Weights of a small transformer language model.
Size: 14 layers, width 128, 4 heads of 32, MLP 640 GELU, vocabulary 2048, 3.76M parameters.
Architecture: biases, untied embeddings.
Training: a variant of SOAP for these matrices, 175M tokens, 2672 steps.
Each number is 128 + 32 x the weight over its row's rms, rounded and kept within 0 to 255. Layers, rows and columns count from 0. Numbers have three digits each. The size before them is the row's rms in percent of the matrix's.

# layer 7 attention query, 128x128, rms 0.115, rows 0-42, columns 0-63
069:097143145145136160099046092155149214123127174196146113095132114096136154138096080176099132127160079099145107103106148111170170103095088142138192140168141126132081082097145066115185102166091175
069:107103140109147112116117213104126104125117123116130152149100161177170123182084108144157183096127099166132126141117081144107137151151213138198103157104124144091195128151093160142106189153122178
129:160129103142122092115101136106115098144088116116135043148101104104102148151166123152115077176162113120130144052173211090138102147094086101111090176121072074144081134135141117099086097046158106
105:120178102093145108127053121119088199104155058099112115146104120108124129093112096096120127059093136103109165132100134160110183146092149077149157112132170127125147069146120124129113122077177149
064:145093120111156149139143087214126129076140137171085136095126085114126097067155097083137136186045119101124083106157087061125127175109162146124114132159120113153093080087140181167129069132124122
096:177155151115148075177129157067102083178080102102166086116092100139086119152144117099141109170162156089111156060180171110122067061084095129139121154155099059100105140147180160130111126108134115
069:114146141079142143162113061121117193097143141106166128107139135151126152077091161079128143126129169142119120189131110096101122115113105150092185097137117158145141147141131158091201173190069168
106:114152110158145135149116078151121148165117145148113096116153109159130206152030157108087076149111154138117193147139201105105130112123089135102124159080169114165133124122191170147124123106129121
108:164184124086098105156101138138118116085088087107108118154187079163166088156104149169174163206153115189177062121110157168107167140136118140119096078134095161120102124142165171101114068084137103
108:137139108051127141138122152118172184129042081177137128114120125167126068130143106105099081161117141152198118140115114196180137140157092143139089166124111083108138147100137111152131107181130083
100:140193094152096188108165159143134104169125187145106134140061140145193143132094127154102049105142076117118150171120135134092136140131129141096168125175147128117115059114056064109135154170104182
108:104141079137167154132117169160114091103166149101164142166081128134105112114123196142074145108181102086148118125106168129103120118158173178116143053148136162090107103153107115173086154131122081
104:175151083157181108121201107149121143107096092152138122092126120140132099126149142111176100195123128197142126075108158128106098086110166089146152141201092113163107130090126091105079138165137160
106:117175192155169176158117124142130128079082161178151161159104128112147156142149149097071199176128105109116165124141099091094097086178156119121126174141121110115120131192122095115127123117116160
100:094164163110135112098148167099079139117129096123095100162144115157106130176114080094058123118123102083094118117155158123138078067157097163124143088159128138175105148175103156078122092202138106
097:140114130100088189090178113157114135164132113127151150138130086114073136088121105117124073154126086123122133114091139111074093126127078150100177130117102125148127205089130110159155191128178130
105:123131171162186104111102210054092100142176084156094094123155118146151141097132133168042065121136110154112147115076080120154143136156141168081128110086145168119112120167237176112174130130144151
104:108128123138111137120115204147174100125111142140124122148186098155136113146092159122154135116117151072098129155117134092136075090166089106095168129069130088147142177161123128117146102189156157
108:181095097123103156133156136187073079149115063151133107137116108157106106117088122122188118144149156165098041123112144150166148123165161167120076158114135134158123149195111078119096159174158176
098:115139107142145098162168137175078099074113116112177155087098145133121172140140162094126119119143138103137134158147158183121128166128127100100077093085102164084084190074180128100169112129083178
112:100153127131129069121140078173161150072111121118142083113123121131108092126214127178183093154166116148137181137132115042140090121135123156150119134142133169179086126116160186162141147111087111
105:123092104190098072162121157151123170130096115132151179107111118124153128086085124117114114143150083214100089155113101115120157094107115093104079122174138108208159192155115205173143099147146136
107:157089129091083177069132087183100094144100189134132113116142150138172128054133122096100150104121177103139116091136103160192091152108182168098078157170136124075119134113190166117111150189134119
104:117129123173139173129125140087103139140102125128183134045139148129120111164117128153131131083189107093140137097112139156133173092076107152089147124165078081096140114094161191114144118144129114
106:116063171133147086089179150069118160095121111159114132097149155160133092140106103091090182152093108102177119141124121117109123138129143048163079105161131100194142137124128088120043145148145139
109:105136153111106121153115177075157065128091116123179118148096138137166158119120134135170103128154088130129101144136121128121047158195191170162121144112093192176222095142114116104082178150155137
114:089086124113113101131068085148158124182160155121135140135126192157099126142166162124123120140075140191179097145147153091146130100123130114054159148125122080141146144173103153089091165117077104
102:146155126138110121189125124144076133121121103112153143106085089124123192087105110161160149107164145110171106163143124074086115168136137153096143136073051108109137137123164065122164116140138100
109:166113121086134115113097117125104161180082102105136157137175121138190130095114157160114117161179080111152147113070108158099096127051080085115152065118129168139133107065165190116106148130087085
102:091162109133122080141109123112152123121127132146118138144108115147084105109095121079142080088157110113157131165098121165151098192157106147172093095138139133139082113158130159156136160166109134
102:153134068085165138101104144170134161095114152081137142114104126054065175148200108176112142176136074160145133160120162121134124144112092089071087087133177127154088160181155140100137098174104155
105:054143186096154154158108093126126072154131172145114092111145093174119117079144128186069158098100165101097071128126131141148147135142154137113092118132107168130111114130090121211159125109134128
041:177108138130090085146188077093152119122169095124132105143140148179175130162083149032137099160142088102094094137094129078152141109125155123100176152115151129102078151119163115105086149136080112
055:162111153158150085118074167148104152142106133067139132059183082080056110161134108156152169115155121103113117114170121108132107107090134113119169038144097094161143143154132169139159108113105145
075:103113084131089106150187150123052120129119107117080118105101144077117100100086128113213138148115162168175095137142184159122164109165097131116146072100116111146168166088140102094126066130142180
117:104071099078152088154152085208139152120077161135131101131174136150112177097087150118076145191099146109090109165162196171163153128146118101136058115081160150187085148164193093143111108139116083
040:106140128127141168128142018131145137122121124198087175153140140120164087141163126172169144184117125163122147073119179103053169145126148116176091101055170143122135136147115163171196135105103118
050:132098166122165129085109146120108181137124173060200073105116146095089103065151181080123126168153097113099116127146152094140177085130040085106144114185126109125092114171130155094136137170139164
075:159165153095131123079062147118150091155083136112138050165158072109116179160144122104087085074134115078094179089165111106119050148140083111147051153104146127105142112167148124150124131158131072
139:162155157144090057128115129103109133107121132168203119119125176133196105123111131137091095185135146180153083098076162160134148143147154115133142091221090192142130117102107108174085142098157099
131:131182126101100093158120120172156088091146177090125122134078141102116165149179100106160145165072136113121130191223153120110135120142127207110073132144139158104063138097139055133189153178121124
134:138103105110097095145093108127111183125162157091145198098133105084124174188137123192123127134118081146155087206072104118062128120112061129147130059147169104098139138178058135146074164105115088
124:141100138108095155069146113168186091164112117143126121148153142223149120127197084102101154120136123110128097134147117107124193143086110063138089121148175057158085093071072086190113151078144138